config.yaml
num_attention_heads: 3
num_key_value_heads: 3
norm_eps: 1e-06
rope_fraction: 1.0
parallel_block: false
init_std_o: 0.0
schedule: "wsd"
final_lr_fraction: 0.0
max_seq_len: 1024
max_steps: 4779
dataset: "wikipedia_en"
Each number is 128 + 24 x the weight over its row's rms, rounded and kept within 0 to 255. Layers, rows and columns count from 0. Numbers have three digits each. The size before them is the row's rms in percent of the matrix's.

# layer 2 attention output (transposed), 192x384, rms 0.136, rows 163-191, columns 256-319
098:155163096138123159130140152128111134103120109150171102099129148083120152124083160141129089139121119104103102127175134104168149093161072128125133092131132095103122151128135137102165121150143109
099:119157139142138127110108127124125144072106168161149151145146160134127152151116157122125125157121127127168101109143121104140115124121107112146114178099116136120148110138097175134127137128156111
102:149144109129106129166128117117086141157159142123141122122140087140100144100109125127137138132121109085118092060136142099092176160109143091145157165110131104121120122139114137122120151111111119
097:105134108108089156164099113156133102113156119138159142205137121121122125069156103137123148092141078149110113141096114108134142125155132089121123130142142141113116151214131147165122130139128154
102:134127135169146109132139083144156101174147164106162140106114110121163132137084131095138125117132118126140165110109105110092077071141058122096126140101122135102105154115116113134189137164107156
100:136064158127102094156172106103109126104117147137122134113125100082122148130156126091113139175132117093128116126116153134102114097120150140115125199170150125127144152163126175085128133117138166
099:176128159143130125087105135127130102122136107171129113128125146122137124133081145115070115108117178181124129133117176148153117122111106142132180160116170136141144124145099121102166083177128112
101:085114138140100127121068117088069143137120140085109101142133132124180120151156124112124123134102111070120087146123090138097147179113129165098139113117149192139127132109131168130149146130139145
098:125159128109136109120143101119133101129094138114115140131148123131121138149154119154144124075132141105111148148113143116182122148161089127079146123130149142126108170124124133157115126092137114
104:146127117142143121134107079114124120139101143150073101135115137146117169164120162120143098169132122124125155098141115128088095104125139110135097149118106132171123166145094095144140159124122114
101:133144134172155106110135121154150143123140140140131104083143145098123166155129115077165157093079112131100137147163132144112118120157121129145097133118106128177108110144128097122137158090142142
104:126162143100184113125086115115110139098081124118156175151110144127104117128098121099101108210138115145135115140114118157120147168121092123085106122119113077159118129132131090082144119151060097
096:123129174187091114095144170150170106103161141107140118142156109113124110079117144157124161120118151146138133136146131172127130134129130093162139142119118146129150122140147110124141132119139082
103:149122120152096116131158138103108163135110149153165167166144154110075089161092118127106133147173131156141163133127111129096075116134123132149162084151126105051109133094144126156165099145116140
102:105160112125125123154124158154145096140106177147135109138138132121098117135118128118158164050142125111098101147111136172141140136114151155136108119112140144076100160147093119111127118105134138
099:124128126080129132120134088167157101096125138181069115142167155126112157169131138142085134193098134146134133113089134122104126109119120114128082120127121147125125089123125103103124161110120110
102:135090141172098150098167108124120124160160101150130130109114138167127134091152144093152143143137122089174115131144141112123132109119146102166147115102127106138139139129142121138115127124169134
097:121152100153149137177135100128112142144128144157132081172187099103133085171139106128131100130130131125159175127169131141121128082137101094076120135165140129152122124142114142158113148137169137
102:165112136124143144118131091175149149106138091138104145105148121157097141180089099138110135134102145157135136141139138126164150168099162140126124147156203140170144121077117104121099096145179140
096:169108128139117158083105108082112150110158110167146120113122146108086176132125136100118136116149123122133134155139120139152118101121149129159134092153155105162141131156126080124140139143119116
107:114109115103113149121122137119090116124112155129111116186143103104140161103112156148146120122101154165129137112163172142143191136146148140105109094177136110104175163061110136149120141101102139
102:120157137171126126103158118126134111111140117113123146151161134150181134130162116120124071128149115150141086070159124146181149092136107123086104181119125112112143097127115121143117115081132112
103:061086137154127082086098125136166091131124133118115138119133111136198130150110084168115119137126156149118101102155119115110119137106135108160110166121173147116108140123111132176100142144159127
102:136090129131128159151158121103161136135160127115142131134128121125100120148117126142096112137097090136078096116156103128118135155108112129128112141122113130112137111153109114161105143108145118
100:128113141117099166126143115140124101150126158116151110129122131172133114117103152132124120129113140116132175149148157163103147094144102123111158117160140146114135202130139087159157102108137118
097:128106065110173141150173158147095133152153097074132151144113114124085140139093104144120136200087125103138144118147116119144101142098146109157109150109128092135124125166114124087101146164131145
100:120114141143144164118170129140130118138101151112142124127168138123099126134121178144106138155118118130125109137142104134155096135172140102128141098123116149193161146128130141164107097157112126
099:103123112084159087118159126142120126093155139122139080116130157130151133145140115089139135072130131125114135142149109159170147120095149146109106167142122106171123131116103123130166126098123152
100:146111118098116133133157130131129172132125134125151179140140090092110114176118173132142085128122157162172105101109096168141124135130132134073116133109145139171117120112131103154109152131066148
# layer 2 attention value, 192x384, rms 0.144, rows 164-191, columns 256-319
100:137117116118149132100144129133075159131114093115145179143082136122146162137132164148117072118093128123123132099128103156106112099132086111114158101127153169156116141125102133135113131108149136
108:100118133137142119140149156140152131141142125081093150111119123101135171168122110121091131113117113132121178172121112088114134151133148126112101174079150129143137120125135134080094153120080121
099:106186121134135139132164162111157154133105154092155165136142100139105138091144095108138141129139146116141121123126105136088139103094092162131173082108123111091161119109139124114138161142147128
101:068080123121124118118113143151091087117108136103122074126165112097106144102129113059115060143175054105124168118115135130146128157138112132071140124144117125132116175116127123146124096128156115
102:126069173116132137106143132154139143171111143112111158133111138153101127155108118086129148132135110163142153161149166110100122139158159064118156178128169185147096146093097162159137119102101134
098:124122126127102137124074130160110104142132139189132083121087095111165107095139126075143149143160131099176096085096124128145161137108135127156157113146122079114154148135132112105149159157163160
096:100163159135114127109154146107128102121126090136152139126162113101134124146110127120140133123106120125131152143127135133130120144131167149146171141084125121128143112149157141112122148144140088
103:147128148103135083151180122111087155092137109163150136140181106105125114092139164116144077129125162123122104098107116107127123203140173123142124144089087111117149100135140117115153134141146109
108:162101153128155153136155114124118135129117129156120173082136157125106133120133080156130095092139173106134160172117178134107167109130170075136102156108119101138103129140104103105149137142124141
113:053109125147143131144115146128156118120103128156134068081164098160141130115132135118153129120115112058143148109122111115091128158110154150129140144177151109152144132154114122142167145116139095
103:121138132112145104134140143121136127120129135146117142105155129121074131134143155138176128128095144127123094161088156093111157119113185167112108150150121142134148129127132137122122112097094122
095:120111119150144134124166137128152092137110126128140179093125180115187121128118144142137157125154152109147147170122125111126123132134131055096136132126119167118107125149132153147106181078118134
104:110118093140153109111130124138118169128123153138088147182095131160104148143150116101099132134101110136120137168147125105128183141116123118147116109149150153097128119128139159157085130140131100
104:084142176101113103138122116187134106142115150127176169128117178091127157124113135162170100136162130083112140083112111109100169101115142108158122095127097122152131140150134095164124154145131116
106:158117174136112146113130129112159137108134133096152125094143128096116153103145162138158135141095170163172080071105135104134093132116162119103124093130151116151173118147121152120114159102122134
105:121164144141111118166162134143144177131113129155117200178147128126143112101119144120126138131172125159133136158138123135106164087107116134140107148145140186112128093121117155095163121122122073
104:111153110109146100131163123149122124131134145111083072098104115160167124097121152066135108128165120095123121101156134139166143153159115123147081072111136138147150122173156156132131133149185144
099:120139128149098148111124092151163153113148152118158096097115161116176110120163145129144153098151142148130093135133137110181107113114144111131134124103128113134135094151117138112131141126115130
100:179164085121119186137123118158143097131122144136137106131142105119145132091107133137173105103129088073104149114105166127131107156111156135157081139130161086126133158161095117130124145112112156
102:131120135127103133158149103102119135135104141126119141153126145181147136147116096154117123118145117127155222164112132147145080115123135120106136103107107121151167150096116115123137114134130123
101:114110119173128091116134161124123081091121102086130130051091126124151126136155127146113108156093096163143141143149132100136086130125122088091095150144081157118084144134133140105147139085140116
102:118131125146134145079135148097104093086148105121101117109145130098148151108130138136118124128118136142120101107161123132144121136106159118129091114130144151151164139119146122108095144102132093
093:095102121125138134137133129091125096113134089124125127143103141165126114159135136124152128160138141168087166118192138134134113113169128086135143150135120177146106101116109120135088125121126109
097:113124168143120134117084175137145143099107095123177155151153149095142111141136135093107092120182116152102124107160113124133157151116111146120162125067129065115123116116152126107117109173094138
100:148131138131101151092103127132143149113091134163135094029186143135103147142144129128140141131132140096154106160179138134169110119121130130129092148112093100153139149145112126108132117146135144
104:108101145152089135122120084096146147121120132124107148175110117145164101141085152139148167131121137098167090137170176162139149111133139155131122111146138140123141147089099093123141106127105137
097:098119117140111109125143149109178106107160114158164146142160130150175121124143127065143146136152102077139113146155136135110145119131094140139122066170117142148123129176141117143139142182149094
098:162124088135130109107113117129127148140111132136097126097093160125122101137153119128132124132109082133125147081153164160117141101169122112114086177132126154135144123111148184131134132120093081
# layer 2 MLP up, 1920x384, rms 0.18, rows 0-78, columns 256-319
096:077155100155098143084160105139091149216130117163154136111137095131114151155118108134105119093137158161114127139140125136096126167133102155168122138107140112142112132202086155117129113118110146
113:087100143177096137177102159145127109100157150098122102135124125143163150136152111129126117131143122129156148134148153139149140138108085086131116129119136090148158112124176138104066124140076119
095:135103135144163113116105126062124162132089121085130119126127162104122154111110115073121115155143134081125102109096156138134114140100110142147133158094157144131122145147120134131154117116069169
102:111151111136116132137118122186135139128116177091103110167133108129148126103135120122140092158133123101143136117126144123133124075124106169136127148134099167133122146142143132144130134102130165
092:118145106133106127134105129108080170156095127138107097109161126128132143104158171155186160152131161106118090145132108139170116126133127138133120119120170138103160117124132132097140099111133121
104:122119148127117128064085067157143128108157158129132131122161106149128129121102133138122116166105118149165105142109110126159105135120063103136147083074154139109152137133121106126120103165074131
091:100140153148099118147165146107141117158141099118122148129142151175095136128116091127145116122129109117084112199087120149119140120152107172092127144102120118114138134134101120110136111090146125
095:152117162106144083138108117129107155165126121096104133113111144114134122140147116118136144177160133154148108137100099161118156183124142120120090136125116120161151073139126140166113090096042118
102:128115153151137151143091112141106149124151137164096114071122152101074123118126200132136162168092117091078137149120140145150099174127111066103138156116127134119129132159092108137093183095110120
093:107132124152177143166126138144141148141075130115126109151121128129143089134111147098112186137140149146129137112123142137159129118111143111101164083119146161098119130107183112133128084126170130
093:192095156126124088091129109100130111093163101130133087144161129128126124115141120135125102115117109106138165131158105147125171116090125147119137093138115171082135112115126160169127143124090155
101:107115154082140103065108128138112170134124134140161165157153142139165159135109173160109157124144118164119134151185113064162137118154131100116156130135096122081120144096115119144122129107096120
090:164136147108136136127122117126134156140115095148160138119172142110114117130111116089094135106150093140118151095134081107162163104139147183144135110097126093132143129126139122146119121134189107
088:113164117113139103141128108100167149145129130119082131090124131168183117120133105150135104155139143098141155130087108109121114132112146148128089114144122138105132138134117119107150113111100118
096:119117157139119146083118102107145105115110123127071101158125177131143127140153127167138102200129138124169111075141163111163126137135145123164114090142095103136130137155152141119131121157118143
090:166131098149135127103115125138144113153134128110114160124141164079125108117133136125119139093109142160085139095128134139122091147126094152111093110154073150149129140162118148156122161117146106
105:127137105114181109111111141111131123114131092136111157146132110138131108145121156143141132154112125121129157105103119145120136129079108109143140135148078113137094139107137097107128146093129104
094:149154196114136110137099127111096116123141101146123164120157169138118126125144134143135092113169139105087124130155140200141094098145132138149101131135125115119123126158172141170140109146131136
098:141080123145108147136196145121148165109083182145138119134159158119125198123157149109126135111162148140101095120142132108118156091165126134119131139137137102084142098091132140108133111140147118
092:126132144114092105125099132123085122100117160146117136126126129142097123110109097130124162099154185131106154132144084084131113171149095175152086145122129105074139120100131154153123133156116154
107:098117131122147152079136107126126088136088176102118105110112119138133167132137146121123182149142056179105147150130134125138112134167105152114116147092134106141148113145105123160137081135141122
100:182135120139095151117083164108141064179134107134079081079132151081109150133099110154130122158145154110114072127147076110101102110121145120121112116114141109158153098132135095153117140097114097
097:130116092082114118068143161114113155127151142142136122100139107139130109127133106070134118157144161122131101115109147124160185122126131123160170121135126091123103156136165153123124110141137113
103:135137167108169139138125124135112085134111116082127106109121130114128101130104152136105120169170081162086105147131125122087147139095114129109099097192175110112106142193129136101102101153126110
118:104107134115085124109114136118127139123109118136112088140133127146118164156134144125145106122134135104127128134137083133151163128111122115129122098126139169164099166157188132093121111106130140
093:118128145124107155127108132132137173115147084155120138156123157167167111131132130135137147165080107129153118124155153164124086091120150088109105132147165093102140125118123133133094122125129084
100:126120167099123126131132132153129159171090151123162124110140131105109122152178178122135120138126111092173107138142118097161101093108136109132125092160127150145132119098192105094126179134084142
097:141139127095139112120126057137095156138174118130142093116107133104113127089137142175112139151107182108121131143110184135117155137141103124120121093129154108139139135122122141116121147139096098
103:104117133148132140141112148105150106103115155096133151126109091117176140117119134149138129084147104130089162125134154135115136188121130102137157115113151132142108118148099086113132094130146111
093:176134158161166156134106134145167119102120102131139129115132096106139107128139126174110111133127103088143158143170124164118136120080122169123120162134172138134115125128063138093128147182142119
102:126158103153135123147127164123151121159153131139149113125150117125139120144158153141128141144142140078160071146131117157117132161122140123127189076117155092162097116109115083114129119123094105
087:150130170134110104137128100145128166187131132126133145127113124107057125134146121110157088129117097083088137142115115177097120106142121172118148136174107125151190176131145114097129112149134139
086:114131099129088135142122120109161108085201137143141084117135134120148160135079122135126113114105097159094135142124159135161131087123136157164127126097153125174112123119112156136144146100106141
093:110160119159110132155142121127115088162119136100131119117126121161126149124084081188130103134082161152122148141134126134119127149130110142098126124135082141128170094111110065131109153151128117
095:125116132146145187123105183128194088135112128108114146115121119159166115172177122159122091104081121150113080096134115148186165135126073126121159133113085152179146142128082112111156144115105122
108:133157143166120185162150170141135149127136104149125109151121167105106107129100147084150135143098144118102127140127124158116127112108108173088069121143163079145152125145143104137083139122143159
103:123138078139081173152151133097150162141143185113196134116103133099135122104170144112116143150141140166136114114102136161154127142133136164121120120127103146111133112134109140097104084122105116
096:094121145136132151131125116164148110142106127159094124119092135138114115134123095104119155143120117129140127145092169135113113179118127123105117132123129091129117086129150113120131158145155117
096:096137148081148136058138132135110163217135127102118143087150132091094110116150138157130075140121121138126109131121145101120125116146108106130134127130153138146104116156117111069127138177126112
101:119138126166124140118099090162130110128115124091162138112160146091146098104127141133087149129113116135135095152118138081118130162147147129115115156119146129123133142150098137153108119112151120
109:140124136128134111122110136117141147101170091124125091120131154101134130170152136098153161142160109125154096126166134098146091142125137087129186095146121111133160124180163142114118164161154161
097:102127081159133125122139130107149154150112131172081093146147088140089172126116179136152141151135137123140122107140121142152146134092117096157172117100123118087152127127128153123156117129148117
101:120094127090102104109098143106074138164107140124101161145143116122126145137123140118120108125141110136102102140107126126170114105094142105111106129147112076093063146086144116117123109152094108
098:095150211091171123153101108137149127132111098126141135129120168100151128101119157121148119182126118143186139168131158089118112116128151171138137091124124118139083132152155115091090113158115139
092:112085104144114103129134131131136135094131121165124126133127182120128149108122127117130137138168142141119136119133094122104152139164086115110145092094115117095113151105098153147118114129170153
097:159128095118130153141119112121072086143153105147137129124115131124121132114164129125098163133123135169139086123091160150084150138106127149100106127123119181112147127089166118143144104114136110
097:056143094144152208136143128166116128103116157109136172091144132146115120118115179178106132138113114120147122155118118097101143148144139159111103122118140108111152139157086172097130150079116102
097:115180143126143159149115123133118157116139130146083126117180131142118124148127139128173132147132115191182112120110153093137117140114128156117084080112132151153132119156152127163117104170114079
101:118163136091102159119113129132115110144127088140137083081112122096129117135140083155137124156121142127083086117158125125133168147131104167160098111117147137144141107148103138108126142091133122
110:073135091122132093121112109139132122116152101089120136097129157182134136148109116136110140144133110197092136088166115182159121124134059142138162145139135124129163126144122131167157135114116148
108:109179130142136122137128118153149124170158137107154125159129086172119121138148104123108110177098130084131124141103108136135161081111140128143133111106102123122141116139123119115150112107093145
101:155098138122137113093149081131152099120115103147134111154127113142132123113145157078137190111120132130131077111104135110094122188108151128160146155131139145125161164118158152168125161096156137
104:124138107081147126108155205173133137142113136145097125096142113130112122146122111148131093196115100147129152125141141113151070141128138114156151160114120139091167132088132096118130119133139122
104:138115093077100107138144107117108117173106068112109158074193154118107113138124115138129081157102151092143147108139132161147156143104115156151138103107122113110108128112133185163135098128180123
107:114140142136112097154159087120148121139153153091099169120122135122134137062160155110176177134118097110074115131118090125145130136129138103170084132124088116124108129124158112126128149108134110
102:126132127099110158118076152124141155100083113076079096122101106136150119147072120142115166120107110126112111103115124113123141091109101176108113140105101098104111193192129132120119092120168140
098:087122081093140137140127098144138084137127112094140158138104123093145163143163099093157125122089103125147129099127146133138146140134112195128172115136090140155118109165136172139116116157118120
101:125117127160108145099166173124126083173075143121130125123095119148160152165110112125121129184078146137146155128139129089087120126083114162151160219098131118147085138108120126099153167094110102
098:147146138074140110120106119117167084080113170109136124121155117121104117177132156130134141115159171132121098124145130117153136120121170119126124112139126169152093163167144133091137146131126142
095:125109159093118141138118194111151107060134178123139104120138142139115121137116135116060168140108147176132132148159131146150124153141144136148123144153154148118139124143132091129187085147143108
097:124173089122129116123086111131165157115095162163136130118133086121151123134094137164143159136152165105088116141138152136124117100138129092103121144171133157138107102090117148180140125099130134
092:097181145127099171097134138130156110122145083138113123094102121107165120132139148153112091139159143128148167126131214141166117112099141144155125110130104126102141137118111170102131127144183122
099:159108128159107131170117137151124129138128083142119150125129161108160061122116126147109150151120143116126103197127178091114117113141129121141132095149114119132143088119096093116156108104137132
102:089177141164113167108141072135145109156181171112097117124148124132111129124143122138154184147095099165144128103114144090129144119104135135107145120141071137115134171098123129151108169148125130
103:153105148140134123121137126130110116131155108112157106108140153115135088080168176090145118129149153153102098146130169147136124130140161162149126130102157154173152093065178099147109148160124116
093:163127135114132110120172095117127131154098157133100117141116103113139133179115133096128120115088155109140171133084122078222122092126090120114139134137137119132140123153110108117115124106113139
114:103135152142110117145118128141151161118143185139103078104123143100160106097103187132131120110146123084105162120126084119104163124113101109106079159097119120122135138127119154101118168088161115
106:127146131134151121120157102143144164132143073168076090139165118126168102142135185133154091190090114148147163107143132105140159154093107119165145111149148145104149104118151108122110137137141149
107:138129133163146123164140133168142129129168121097129162103106175164118136096144128182169162092103143103098123119125168137125136128112128119115139096098153149157166124152133173181131135163107119
098:154123134116140220111118176101132080125139159121085143091141113123198128079157162165191125145138120156116119114119124147121073114141141107145144131151130121131100096093146154136138143116095101
104:107160073102129085105143130120141149122133113104141153117093158131134174122125147113121101149157092115161153124122148121134114114156104157158173142167111154107150099124129161080112087117125136
104:109135151162084136119128131111094119156179116143154174141112133133067146136124094099110097184101118145148149117110137100126140071116105128119192089103087155124157138145138119136109125116104143
092:122115159117118147177148122148117096122129152104148101146192141130131156131129136122138130138139092166119120102138142129121126162130169119150162086108115068088131122134158143142170070130096145
095:126104107143155127121097100129127109132111102101091099147140125116109100173161126146211125192081162128144135158114115122094094157145087101142116105111108108116088129123130142103162130125078156
102:118169147092122115106128151122124095127113124142144112130155143155109108100096097085087125135160129138108122082163142154140147125117120139125087124100143111148114180143107128122138115117122117
105:122123148120110113128127127128121162108166147147131148090162138118162136149115140168155156084116143134152125114165146123078122147165137107115138103121104133092075105109108088134119185122159146
116:135143107129155120122144158129115115106097140134117123110134100142149116126098155116084126187155142131102076133131131085130142146130125113133150110095106087155161115136143117109167102087115106
094:137125173129170175091132109114161139098131077131166143114166103109118160108132136160090140116132066129156145093134108108104159121119129149116104156117096139132115152146145097113124141147115151
108:118145148117163181125133128163183119115122125141122101147107128148149129133140089100088093098172125164109150138117088110108115150100080107168122114130069104139152150124140176126122108115153121
# layer 2 MLP down (transposed), 1920x384, rms 0.176, rows 0-77, columns 256-319
097:166148147114140111142170146149070120164132148126181166089116146058128134150125147182098107147142192140129142129110103094133138152139111165100118151091118140101126107119057137126151108085122145
100:110117091143095132108129182136140139109090176140078125127146118159122149167183154108098088198114089137161139127176146140135113155113142144120117127127134123158118123142150119066131161153107174
093:110099119149141101140101125101130141126131140101141117143138124126101131144153110153114131153085099111123192142136088176122094133111162115108107103124084138176118127126110129088129126114088112
102:077144099108122170119147109130172127101110169152129101166107124101134093124127165127102111115137124076151115108136112135190078131131135146121132129144152129104126088077132128130097135143186104
099:128143139110138139102151118125158128158133144155113139151144089125135108146163140100147151148131088153146140131117142114093134168158107123072163141148158122114136131117119175153126167148142140
113:128156113109125161115122105099163126140099121150100130130105155121121139154139150144145146091110060078170144144151133152118118131135099123095119114109100128123078125085143126110162138101108124
091:108170072117101132137128127146164125134116118102127116096121059151113113155126110133144085173150146120096087157153071111152164070150129194111113091125126116089149117115095119145112153146125105
109:139104119146162145116125107129122178126105134088147140172153151209133179114135124080155140163078151123121110104122129170100112149128181106112131158093130141146076156109115150112126144104134143
096:124125124110135129140117107066113158117117163108147151078128114139139160106080108123109122121153117148103119119131126127121131107112163160152122117146118164164150087140125114141150181102146162
104:141153157180167139138116133120105103123136097132114163097118110081118105156097110110084096080137138125100131126123126122125114119137160163161092146091134117129121129120136114147144161115143122
091:108115112106138165175088161128117136129135141140153108098127106131132133103144110129092120198124100185148171100111113106100132118147145132124113145126111139100138121155124110114155184130115129
108:138045109167135110152160153123124053128096085154148118105164131100125121147102157104110152108136130093141095089129162140123178126115143112107140105130081135105103152109156153155123138145119176
095:127111143117104137094153137126169115115100142123096125116118130159181097116085139089111105107103121130090184130102128096116084110131150129131073095139150128126144091167101191139104105089109098
092:128143139153117140117122130128127116108130091131098129147115155125129151131124153116135085132103104165096112146137179160119138128111145135146135124145132169126127155089122153127098102140103125
087:127147116145139140179135130119113129135098123154150136109147075151086141072132128119144124147134128128104124153166164113135117170159146130116103169094157132082067103143137125133164157177165101
092:143108098107134140124164105200134098120152094158155128100159144131112106151152069126137110137148106128125127138159153107096115075140166156115160143137180173097122143093123130116178122113142124
100:170166128146120162152142102110142138126123149096087157167120122164161118138152088125116131086129136122127136122090100131135120128129147127114154146126101118120108097091102112134124162110090155
089:161097116140112154078143107146139160105138078102137163141109114112127124131183116123154127118100109162119107066130166097137122087156111147093112116162144141137129116148097126117104176123084132
106:161124151116132187146153150155139119150121158138164129118174165127140130104122149155139141064101134152116150159094113137143169141155111156135167144120120122083124129133127125085100111116105160
098:164104138065075106168098153109096129183149099144106103149102115159123127092120148173113130131135106086153147176114133088120137142115104119130112144151120114135176098132144153114155122101118138
107:157107120132132127087133137113109072156091129123119134135125126126121109082148147129130171073104122125117170152107160132116173137067108168135137165125091164120094065165107151155134133146133103
108:175161147152159160129126108112149100148114147156127133115164115135120103144127114171157169110115105149093148135122110131099147111151114096122136143127099121133123104149110145118113102163162130
094:131130154110166114142151116137113143118139136176126131093148163168131158167161117100095111146150107086131141125113117111144127125124130120125103116122095134150105107133100097128128161108135133
107:120144138081140146146166127114102130177142134155137163099139154136134145141108133099100113112177139115107151127151102185126158148098072108134112127176166126113120146157142102118090122159143103
098:164097137158097106146135177151115086162109143138153082083135119130116174099140136139128156132115098158165139135130098085120149167147100143118116150146137119128134101160152127162101160159102144
097:104116128101193119152059144178111146128159055161108123190123138132131152101141115136155127137166108108165094103143128144169168133109191092126149116154119131147115142157131123146126158155136116
104:145120134101155121161149070140123140200124148191103131139124130119102139129145138127122121143085104107134095168162114085103140107132105123156147156154137109150119133169132147132152118128135136
097:137163143079090133145122122135151141113087120148142144111127123133128121162085124139121079075150125100113144149110136133132122105147086096175111163093134135144111125128127119116115160139111112
105:144114100132093172142172107110111122107132144133130149122096159127142157153122121133123150109170147156115122112167170097152131101095151117132149122151126150102107113127093125103127106161148129
102:150102131082108084094118105150149134148150107125139159164139121115127125121137142146131150113148138165120094091122127151157131141117210149142094135145094134131155140150124100115165148153125164
108:094106154173130120129098154145109134100147112102132121158132119108106161081147114140149093126153100131154117118146150142157142147147072168131133113097122080135107110139102132094145141132127151
094:131131164109148156147164120155112124117119106157090121133103170159133123119110089190145088124133121091117096149128147134123142137047145114122101138134154129146130108119166151121115089149137120
099:125112140151128129067095168135119098127100103135174119109129134140150125104073121132100145106098108094122111093158135108124107116148124153145107142140143143140095088105138148101123121126156120
085:077094145112143129121168096120134132087135101101169165090117121122147157107153150111092131148118112114112074170156114130102158134124139057108161099079154113115117131163147148118158147073136147
094:154138127115117129115146141169073154128151151107129145124154106155102184110107110133148163124122128111161175097177118112154140169097096116158133164123130128120104104100105084132071138124125137
113:114166152158128126141138103157133143115174139130114153068155086125118134128099142153144140074109127128102110139134160145113103145098116112081120101152133151094123145116111141143140132171163130
111:158104120130135158128145126118135159075119122124116106129132137096118147112110091125142157108150160111110132130146171130116133134135152112130089127162136107112109108087136117120139085127132131
107:129120149119112114137120117117092162107135140088162148120104142141144112152071139120090127144069127089108112115114179150104107111090153156107129133127129138152146103096116151104144112121141129
105:121129146120114175098138111083104124164103153131098153132120127156132142152143117073124148118138136145104165154112118106128129118145103137118162155161137133130149107119108082161113139136145158
108:131116141097120122108157115096155085106127176134108088116158105137101157163129130125099137114116094154164108128148142124139101142123121123150129135131138140122113135110113120153151161146111108
100:152154096125133149144117105156094137121113134133124160094117114149145126140117134160176118135155086093126115139136123154136146152112136156111087143187112155098114099126110125101101140149138140
102:109147088121058150128127159120111111135135149126089161086134120153128128106128108105144120115129114097117137120141094073169142110105134118112150169133155131145125134152176138164096117146120157
110:146115092054118154105117109119150095118133151108115163101106115118143108114121143122146122135134111149092164112119121098139099124075109129083124150143121081119128151106199161122090132138121143
101:135128135138136122130125114121176127136093126143120144133072097127139120135118118158143089148127105132166170131093138130106144123143118116147161113146140159151092147116084098119134110140103102
090:105075147088133111141156123099155110108127153123111098098126125163121152177074111118144101126135147102123138122154146158124120109147114112116122158154110130135130132128115140153144112148161126
108:073082122125084127080110126083092151147139116110121105140142143085118128106122165139086133141115161136129149134159143144167156160099119117156148112146117165105103118160115109173128093106104145
103:114132119180139143126148149131141141131132082089122121110125102146135160131090097082085142132137136119142085121165149100164102125095128168117164142076136149088121116128101127141138120108107133
093:123133128092100137149103091144164145124131126143084128125101138150157107115172130159143085150068114092165126115122118154148146119157111110144125158140143099088112154105112137095147155136135092
100:130127179160056135158146149136093126143106090162147033116135122140161101121113123105128128117127126163114116152159145130091129143155104122151158121112157099125120121157120138126131090129118130
103:136151109099099098127131099150115114123114119111105153140093120146147130192175101113171111082182193159111135113143089104131133132115106138112136127119112160142126106143145114145108125143113209
104:076101139105113115046132130157136114098094143139150146113123146169139114125156116146111092104126089089096125139108144158119146131105130148143126166110106165077153074114125112141147130090132151
099:106143084102093131129139168153157157135110161153106124104161140112125136114138111136176107092150120169130127124110109166119058111150102112101130116121199109090128142108132129182128104135113119
103:139118150140142175100148127145127092090135114110109107148146156118128142117163119175090103111141148132072184151082125101136120091156123166117112143152139108100147123070121141061094131106099125
110:151105107137128118086130107151117149125113134134152136108071130125146123139115129151171106141131145109111108108103149105176085092124122133125112195115127155144068133106153138131148149167139153
105:085099137186147135113162093158145134170121122113140134175095119113135119135163132092086165069141119134085132146112070090117125109163122111142116127168095138132138121120124104112179116097122105
106:136138151119103150131125171134098139105123157124148111113164161119137126084110119153117181115116123165088118167151125154117113131118152130114114145124146101076153129124117140123112128090129121
092:127170152138183125145102168131121119147127119209135113117107102137158120125109164133138125124116127137151142127113156125109116125137160134205159134100110151137152133153153121113152086154048131
093:135144134130142089114159146131090110118163121143163153072119122126140135153130137130173135079142178175134114100115110146106139152152159108052145079147094154132110149111070121160131114155132137
099:148162121130098120100122134134147141117160158126123116151117100165156139144136112153103136165152157113116161119172153166091129103099156064134099119149144139131173139135161097071148144116143171
092:137121119136148105161150106166114161155105141144058137140151109126144121129090142105181170086110149179123128157112119119095120128153136148116145147121123100187110089159133151116120098128141134
103:100107139102143175170092080118113135105139122064136131135135126128124149116122110133146124162138142089106106147111119161112126099148141109138147091116145133151137124151089113143140159123107134
094:163133106156097093097182096079102093136151151128144120154114120171120109151102180154151137129140136163123124132138117094085133091151108138124127139168133105165147161113114152145115149173146184
098:119144152155157117121157143103122182123146122150132140113130094147127124138137124137146124114107142110130153139104128114155104145129092155121109074155151131172060148128127115159082165126099092
091:139116116132118154126100086138127152097139141055130113097109145108141180145090100097119112150107126142107128144149144113080105123128123154102113159123144141144096071106171096107128147108108104
117:155136106137133102141131142078073106128133107149103096106098110132129094126117146118126081176119103140114119117138159170084170172141150131153150152110101142115129094086131130126104141136119152
096:118152113128169121116161186099134140137146103118128151126136144117109147155083127109053133131137126105134081133118161107164152108136118126143124112130100158129172101103137162114110158094154132
116:100118103124155093133149141115138137056122095136132121098121104158082196120074083152109108108135143096088140118152111115152104134127149122087151114176129147155106129135154144161141151138171149
106:188124104109113129140119119127147142188131144148100097105123122127115100107119103116153127120139131126146119139130130124125109123123111149068134137146125148123108149153125115088140145153143128
110:125114137111098139157104143095149144108173119131126153115153145132118138109196164102134143095133167078139149145116181071129114107127184108155140122112128144121132124142137148114124107116125130
099:128104117119134145089087141124132113106126153162139139141082096147102140108125147119146133131143134132132147122138129154110133095133156149144122084140135172093143150117150095135130137079119104
091:113117116155112119142113147131117130145135113169176181107116111112132096114109109150148103156090097144161134140166115133167131152130153147109119203141117122123112126122161108166152146097140070
092:124157108101152114141147142153127111105070116116116147107113164165152114145162122146131148126152130149145107121180158131123134135133106075129109154167126147092169166176106128119159122164108157
088:136149094123171124125138111103114159114153090078142118155118138136115065133137116176152114146097136100120139112128113071101110109105116126088100113129113072145118151091100124099117207164166097
099:147086111098088124163105141133093088155121123108126115126115153114096111115175137172150107126094130130145139119091140111142131123130131118132128156183152148115138132141134114098105158123144132
101:137114156156111112138166115174099119113118152120103120136091112123090125080140133136161135149090148134107114131145111179142104095141128139182084097116104135163134128162137128145138135106144151
108:160119130139117121149155119119088109107120171125137144107170101082131107136120127171125110138127130119119090178134129093126123135139088161119121088125125101124154146095141151182087100128182149
100:148130095119178115138143129103123181110153127147161154111161144142131118104098118099091125196116157121114125184096119115113130146088132121123117144151132119107140120135135135150172164095141140
098:109121103117119177138144114077124097120110108123101110153131157121128092101112126081146134096141132173139122117125118127154116109113090095135095135112157096117149106133165139099201078122157080